Each number is 128 + 24 x the weight over its row's rms, rounded and kept within 0 to 255. Layers, rows and columns count from 0. The size above them is the row's rms in percent of the matrix's.

# layer 4 MLP down (transposed), 3072x768, rms 0.0214, rows 115-161, columns 416-447
size [ 95 101  96 106  93 111 113 105  85 104  90 104  95  94 102  95  81 119 105 106 118  96 105  86 101  83 105 119  91  92  92  95  79 104 103  86 110  91 112  95  93 101 144 106  96  92 108]
[[117 155 149 129 122 138 119 138 147  97 136 138 173 144 172 153 147 133 153 114 151 188 106 166  86 148 120 133 126 128 113 155]
 [136 148  95  92 143 118 126 147  97 104 129 110 137 124 148  97 145 123 173 135 135 149 113 112 122 137 152 123 141 164  74 159]
 [125 151 136 137 115 133 129 100 113 162 172 124 159 125 107 137 135 168 118 153 138 118 142 115 148 136 107  87 169 158 107 159]
 [131 155 129  78 157 167  83 123 160 136 142 166 118 168 133  95 141 109 124 157 138 131 116 135 151  91 104 141 114 101  93 123]
 [109 166 102 132 123 100 145 116 105 137 123 136  96 135 192 115 117 129 135 112 112 146 111 140 110 155 106 137 157 140 113 104]
 [160 118 121 102 135  96 126 145  98 116  99 109 183 176 131 131  93 122 106 103 149 125 158 154 139  84 110 144  97 151 106 189]
 [138 122 135 169 121 124 135 144 158  96 138 143  88 106 112 132 133 110 107 156 151 156 197 131 177  73 150 115 153 174 126 100]
 [153 153 115 107 144 104 122 127 138  66 124 119 100 116 173 124  80  93 122 150 131 130 110 111  57  76 134 145 139 129 126 142]
 [139 115 136 138 170 121 116 122 134 111 145 119 137 130 140 132 162 113 154 145 124 151 156 139 144 162 120 122 118 148 123 154]
 [143 133 120 126 105  89 137 108  85 163 126 103 130 126  79 164  78  97 117  93 108 151 118 144 114 142 123 129 139 114 110 110]
 [152  50 109 155 100  85 123 133 112 107 133 123 145 110 153 100 133  91 129 119 108 112 108 168 105 142 115 153  86 107 103 149]
 [111 139 176 138  89  95 116  88 135 146 142 141 143 112 128 133 144 129 136 116 117  86 141 136 105 148 143 102  94 151 130 117]
 [177 166 162 123 125 114 117 132 116 183 114 125 124 176 153 140 115 125 132 156 143 137 122 138 127  53 133 116  92 145 117 149]
 [127 148 137 115 117 144 187 138 160 154 153 119  89 108 129 125 151 145 132 143 168 136  88 135 131 109 143 147  98 152 113 110]
 [147 116 139 133 142 131 112  99 141 126 130 136 120 138 157 162 140 129 125 145 118 170 165 138 146 146 155 124 149 144 135 141]
 [135 104 139 100 109 111 142 134 136  67 103 131 123 114 114 122 110 117 155 111 174 140 125 140 148 146 168 140 177 109 149 139]
 [135 101 115 104 143 144 137 121 100 153 172 145 107 151 129 165 109 117 137 152 120  74 145 142 111 126 129 116  96 137 100 141]
 [141  97 137 139 138  99 146 114 119 113 127 141 118 132  89 173 155 125 115  83 135 118  70 151 148  76  94 151 149 110 130 150]
 [147 134 128 153  98 126 132  96 101 119 138 111 162 153 126 115 111 132 109 139 137 135 126  77  90 141  69 134 157 143  75 144]
 [121 124  96 146 120 131  94 126 102 125 129 153 125 119 129 130 118 128 162 145 110 166 114 154 149 145 187 117 119 120 182 101]
 [120 141 125 109 146 128 140 107 128 127  84 119 101 123 129 158  84 111 112  97 136 155 157 118 142 104 144 123 116  93 101 170]
 [159 109 100 151 132 162 133 118  94  93  87 144 118 119 155 108 169  97 158 129 108 134 153 148  98 146 149 118 153  97 143 112]
 [146  91 111 138 112  99 128 131 105 129  96 107  81 153 121 136 171 123 144 153 110  95 143 135 130 133  96 136 122 113 112 128]
 [129 119 123 151 150  91 149  66 110 113 143 108 113 116  96  99 146 117  91 151 131  95 136 136 154 162  99 131 145 181 131 133]
 [ 69  69 122 136  87 163 124 127  92 138 101 121 111 100 135 107 158 171 100 154 133  97 132 148 146 120  87 121 153 136 131 131]
 [ 60 160 154 139 127 114  91  82  91 110 144 105 135 127  93 143  92 145  90 109 137 136  80 130  99 134 141 103 118 112 132  95]
 [122 141 123 116 129 184  79 113 101 109  69 134 127  99 151 147 101 145 141  85 104 104 158 145 128 115 163 108 136 139 167 116]
 [129 142 152 128 116 134 141 110 109 164 132 107 150 175  87 157 118 138 133  99 114 158  98  92 100  76 151 141 147  92 142  97]
 [136 197 127 137 113  88 168 142 151 148 173 113 118 138 149 162  72 149 148 119 108 135 159 131  67 100 137 128 130 108 148  99]
 [135  88 143 101 117 118 140 127 140 115 125 119 189 123 127  90 165 114 142 124 116 124 125 124 160 168 133 132 132 140 107 122]
 [147 114 153 137 111 138 147 145 120  92 152 131 139 150 136  99 123 152 127  89 120 132 146 108 107 145 109  97 140 137 134 124]
 [124 110 149 107 124 153 113  89 156 143 146 166 104 123 112  80 155 135 120 111 123 154  96 133 122 101  93 152 143 159  92  94]
 [113 163 162 141 114 105 141 139 143 158  99 136 132 150 145  94 120 111  98 132 139 120  83 142 127 152 139 113 129 153  97 104]
 [125 124 153 108  92 158 107 110 113  80 135 126  72 178 123 165 143 140 118 106 128 134 145 156 126  95 146 124 111 139  73  97]
 [ 90 123 133 139 125 147  89 111 152  90 126 157 151 119 195  90 140 113 120  92 155 170 123 130 139 168 104 140 115 130 153 103]
 [130 102 121 125 159 149 127 132 134  97 118 115 124 112  68 106 152 132 108 131 107  77 138 136 134 165 120 118  80 114 151 108]
 [115 113 141  92 113 104 158 122 146 150 132 155 124 108 129 142 131 109 146 161 132 105 106 134 110 122 130 126 156 147 145  78]
 [191 144 105 107 128 169  96  89 123 122 129 128 151 141 136 172 107 124 126 111 117 157 126  97 126 110 145 133 144 159  90 111]
 [120 143  95 123 100 100 126 124 126 121 112 117 126 129 160 144 126 159 128 157 111  83 144 117 165 111 117 146 149 160 113 104]
 [120  90 117 111 167  97 117 104 138 122 144 124 126 135 138 130  94 109 156 162 127 143 140 145 112 122 138 113 163  86 152 143]
 [150 109 105 147 114 151 117 164 107 123 149 103 154 166 174 163 140  91 146 127 105 115 103 128  98 147 108 149 112 114 139 109]
 [ 89  97 141 106 139 101 156 135 166 114 166 134 174 102 135 132 117  90 134  61 140 106 133 132 101 115 122 141 138 118 133 132]
 [ 97 130 120  97 157 138 120 136 137 170 152 125 166 118 124 147  85 136 121 139 145 100 155 112 121 100  82 140 155 111 145 141]
 [125 144 114  76 147 137 164 112 106 112  83 136 136 168  80 185 143 115  94  94 171 127 120 112 124 162 152 116 137 123 140 114]
 [ 97  82 138 170 158 157 120 100 142 116 172 163 141 152 128 151 148 113 151 135 131 153 136 127 105 116 153 155 125 130 153 156]
 [125  94 116 182 145 137 110 133 122 180 141  82 158 133  86  88 116 121 130 128 134 127 176 152 158 114 120 124 141 130 126 121]
 [126 109 128 122 109 152 103 102 100 145 125 133 102  81 155  94 195 143 124 184 125 165 147 143 178 119 112 164  97  65 161 119]]
# layer 4 MLP up, 3072x768, rms 0.0378, rows 116-161, columns 416-447
size [114 100 105  98 108 110 108  97 100  97 104  99 102 104  96  91 104 102 101 108  98 102  96 105 100 104 107  93 111 103  94  95 102  97  90 104  97 111  96  91 103 116  97 102  92 112]
[[146 106 105 114 124 119  95 130 178 133 119 134 134 139 151 117 113  87  92 157 124 106 130 155  75 158 126 160 133 157 120  93]
 [110 123 141 162 115 171 127 153 148 137 137 123  98  73 132 122  71 120 101  93 118 124  76 125 151 161 146 148  99 134 128 146]
 [124 103 117 113  99 119 106  95 126 115 139 139  93 108 156 119 139 121 109  91 122  96 117 122 120 146 147 137  86 114 128 143]
 [122 134 131 171 116 127 113 148  95 143 123 108 130 156 113 132 106 133 117 131 161 110 111 150 172 157 158 136 149 146 119 131]
 [137 137 125 128 105 142  93 128 119 192  94 145 113 124 109 120 162 102 122 124 105 117 132 106 145 122 150 106 121 140  99  97]
 [182 122 123 111  80 135 103 119 126 171 136  89  89 122 123 131 126 146 155 113 124 104  88  75 130 121 145  69 120 145 148 113]
 [144  91 142 100 143 131  64 113 125 130 136 153 110 108 151 106 142 152 139 184 167 104 128  90 129 144 124  97 167 163 119  84]
 [127 153  99 151 117 131 119  77 116 167 122 173 113 109 121 104 112  94 128 138 127  90 131 118 125 117 178 112 166  81 150 112]
 [122  76 123 118 154 127 113 119 115 103 104 142 106 107 133 117 139 153 136 123 163 147 111  85 105 130 146 137 128 148 153 137]
 [194 145 108 137 127 146 110  97 129 154  98 145 105 138 173  80 132 111 126 141 119  94 106 137  91 110 115 128 121 170 117 163]
 [147 126 126 110 169 129 101  73 130 147 133 126 119 156 118 114  83 104 100 108 168 128 121 122 126  98 151 144 153 162 125 119]
 [128 104 157  56 133 144 131 122 100 117 121 148  72 124 128  90 139 128 124 131 141 103 122 133 136 152 119 174 163 124 113 109]
 [150 146 145 151  74 110 100  89 111 118 137 127 115 124 113 132 117 133 142 133 148 160 127 120 123 142  86 108 149 143 145 137]
 [ 92 100 119 102 135 138 133 140 141 159 125 135 113 152 124 147 141 155 138 139 149 117  89 133 112 120 141 128 106 100 122 145]
 [127 164 154 149 110 133 121 107  86 161  95 139 132 139 119 121 131 160 117 204 138  67 117 126 140 128 153 131 140 151 118 145]
 [104 138 121 111 128 155 114 117 139 124 144 155 122 136 151  81 109 157 128  70 145 122 145 132 126 154 149 108 147 136 145 137]
 [150 128 139 100 133 130 150 162 109 127  93 151 119 196 151 138 141 153 112 111 110 146 155 134 126 107 128 130 116 151 124 102]
 [125 122 111 106 136 179 106 152 134 139  80 130 125 123 112 139  75  94  79  97 125 121 139 187 160 119 171 140 124 125 153 139]
 [143 145 108 103 102 150 151 111  74 192 117 172 119 112 138  92 100 143 140 118 167 160 137 135 140 119 131  99 113 110 141 122]
 [131 116 148  72 141  81 153 134 135 137 174 147 128 143 108 116 142 148  95 174 124  96 126 136 136 111 107 149  69 188 138  82]
 [139 118 150 100 149 141 133 138 194 108 138  97 140 125 106 154  40 145 107 108 138 117 110 129 122 116 134 139 111 152 151 135]
 [138  94 114 104 105 140 131 103 133 129  76 166  94 106 131 111 133  98 110 131 152 128 119 152 139 132 121 110 138 111 141 129]
 [135 123 119 129 134 123 138 145 108 115 125  83 148 113 151  83  86 142 112 138 159 137 145 145  81 117 100 160  83 103 150 130]
 [107 156 112 143 140 146 111 140 161 128  90 166 132 137 118  79 126 120 122 145 129 102 157 147 150 132 154 149 145 147 140 140]
 [114 140 125 114 103 131 147 119 119 144  71 160 124 181 102 162 117 141 122 134 125  36 144 118 133 153 121 129 115 133 155 122]
 [117 108 106  97 174 126 140 143 149 161 145 116  97 104  80 134 125 143 156 137 124 172 188 128  99 144 116 157 115 149  95 108]
 [138 126  95 134 117 116  70  65 129 134 143 195 113 137 114  42 140 124 131 164 109  89 103 133 141 158  89 148 134 157 141 145]
 [112  94 139 120 123 143  84 117 170 169 107 155 131 156 121 114 143 155 152  98 134 170 129 153 103 175 149 107  99 112 108 116]
 [119 125  98 124 145 158 116 107 158 109 127 145 165 147 108  93 109 107 164 174 131 133  91 114 137 149 197 104 137  72 137 158]
 [134  86 132 120 122 114 119 104 101 171 127 144 110 152  79 132  85 128  93 156 148 138 164 136 100 121 110 118 129  92 105 145]
 [153  74 148 112 150 123  87 157 121 141 103 105 160 165 138 160 101 105 140 165 129 118 119 110 147 138 186  97 137 129 118 102]
 [121 110  94 131 112 202 121 113 149 131 115 151 145 105 120 111  92 144 142 138 125 115  86 114 105 123 136 111 145 118 133 122]
 [115 127 132 169 124 121 121  73 160 169 128 170 110 133 103 144  99 104 118 136 127  55 122 110 104 146 140 149  94 114 129 106]
 [161 123  78  88 146 123 105 100  90 200 137 112 108 113 112 117 137 137 141 129  90 116 150 141 151 111 109 111  91 127 124 162]
 [138 130 115 149  82 113 135 118 123 168 146  91 134 103 129  91  88 191  81 129 117 138 112 152 103 147 132 154 152  96 109 130]
 [145  92  85  91 101 208 129 119 121 141 104 117 129 154  94 125 104 172 141 120 130 134 146 106 117 159 164 105 164 131 157 160]
 [101 117 154 118 113 105 133 162 156 151 170 128 146 106  87 138 126 117  84 107 159 126 146 114 133 136 114 117 106 142 177 127]
 [113 106 117 144 101 119 107 159 122 148 133 129  98 129 162  98 131 122 126 135 174  91 119 140 147 134 152 144 125 129 121 153]
 [130 139 146 108  69  95  94 148 141 186  76 149 136 125  80 135 122 101 132 130 125 121 154  97 109 157 126 175 123 138 145 121]
 [129 114 119 132 143 176 159 149 130 148 103 144  70 116  60 117 107 142 111  95 121 145 117 154 113 135 120  90 103 136 143 104]
 [118 133 141  95 109 152 146  84 106  81 153 165 142 150 111  99 154 125 139 106 166 119 116 120 129 117 132  91 155 129 144 147]
 [139 143 157 107 138 184 127 104 164 140 147 155 112 169 115 124  56 130 114 115 177 103 120 121 149 150 122 160 101 110 129 145]
 [156  98  94 124 123 161 130 144 148 152 134 154 113  76 131  63 130 138  96 170 126  81 124 167 141 115 128 156 116 142  99 139]
 [175 146 150 127 108 181 110 137 155 158  99 141  73 145 107 122  85 126 101 144 126  90  64 115 168 105 109 121 128 101 131 146]
 [122 133 152 100 160 134  92 133 111 108 142 134  97 107 116 120 118  98  99 142 158  73  88 124 136 112 175 152  98 148 152 151]
 [110 113  99 133 140 108 142 133 125 150 134 112  80 139 153 129 137 118 124 134 135 123 131 108 161 148 141 128 101 172 132  96]]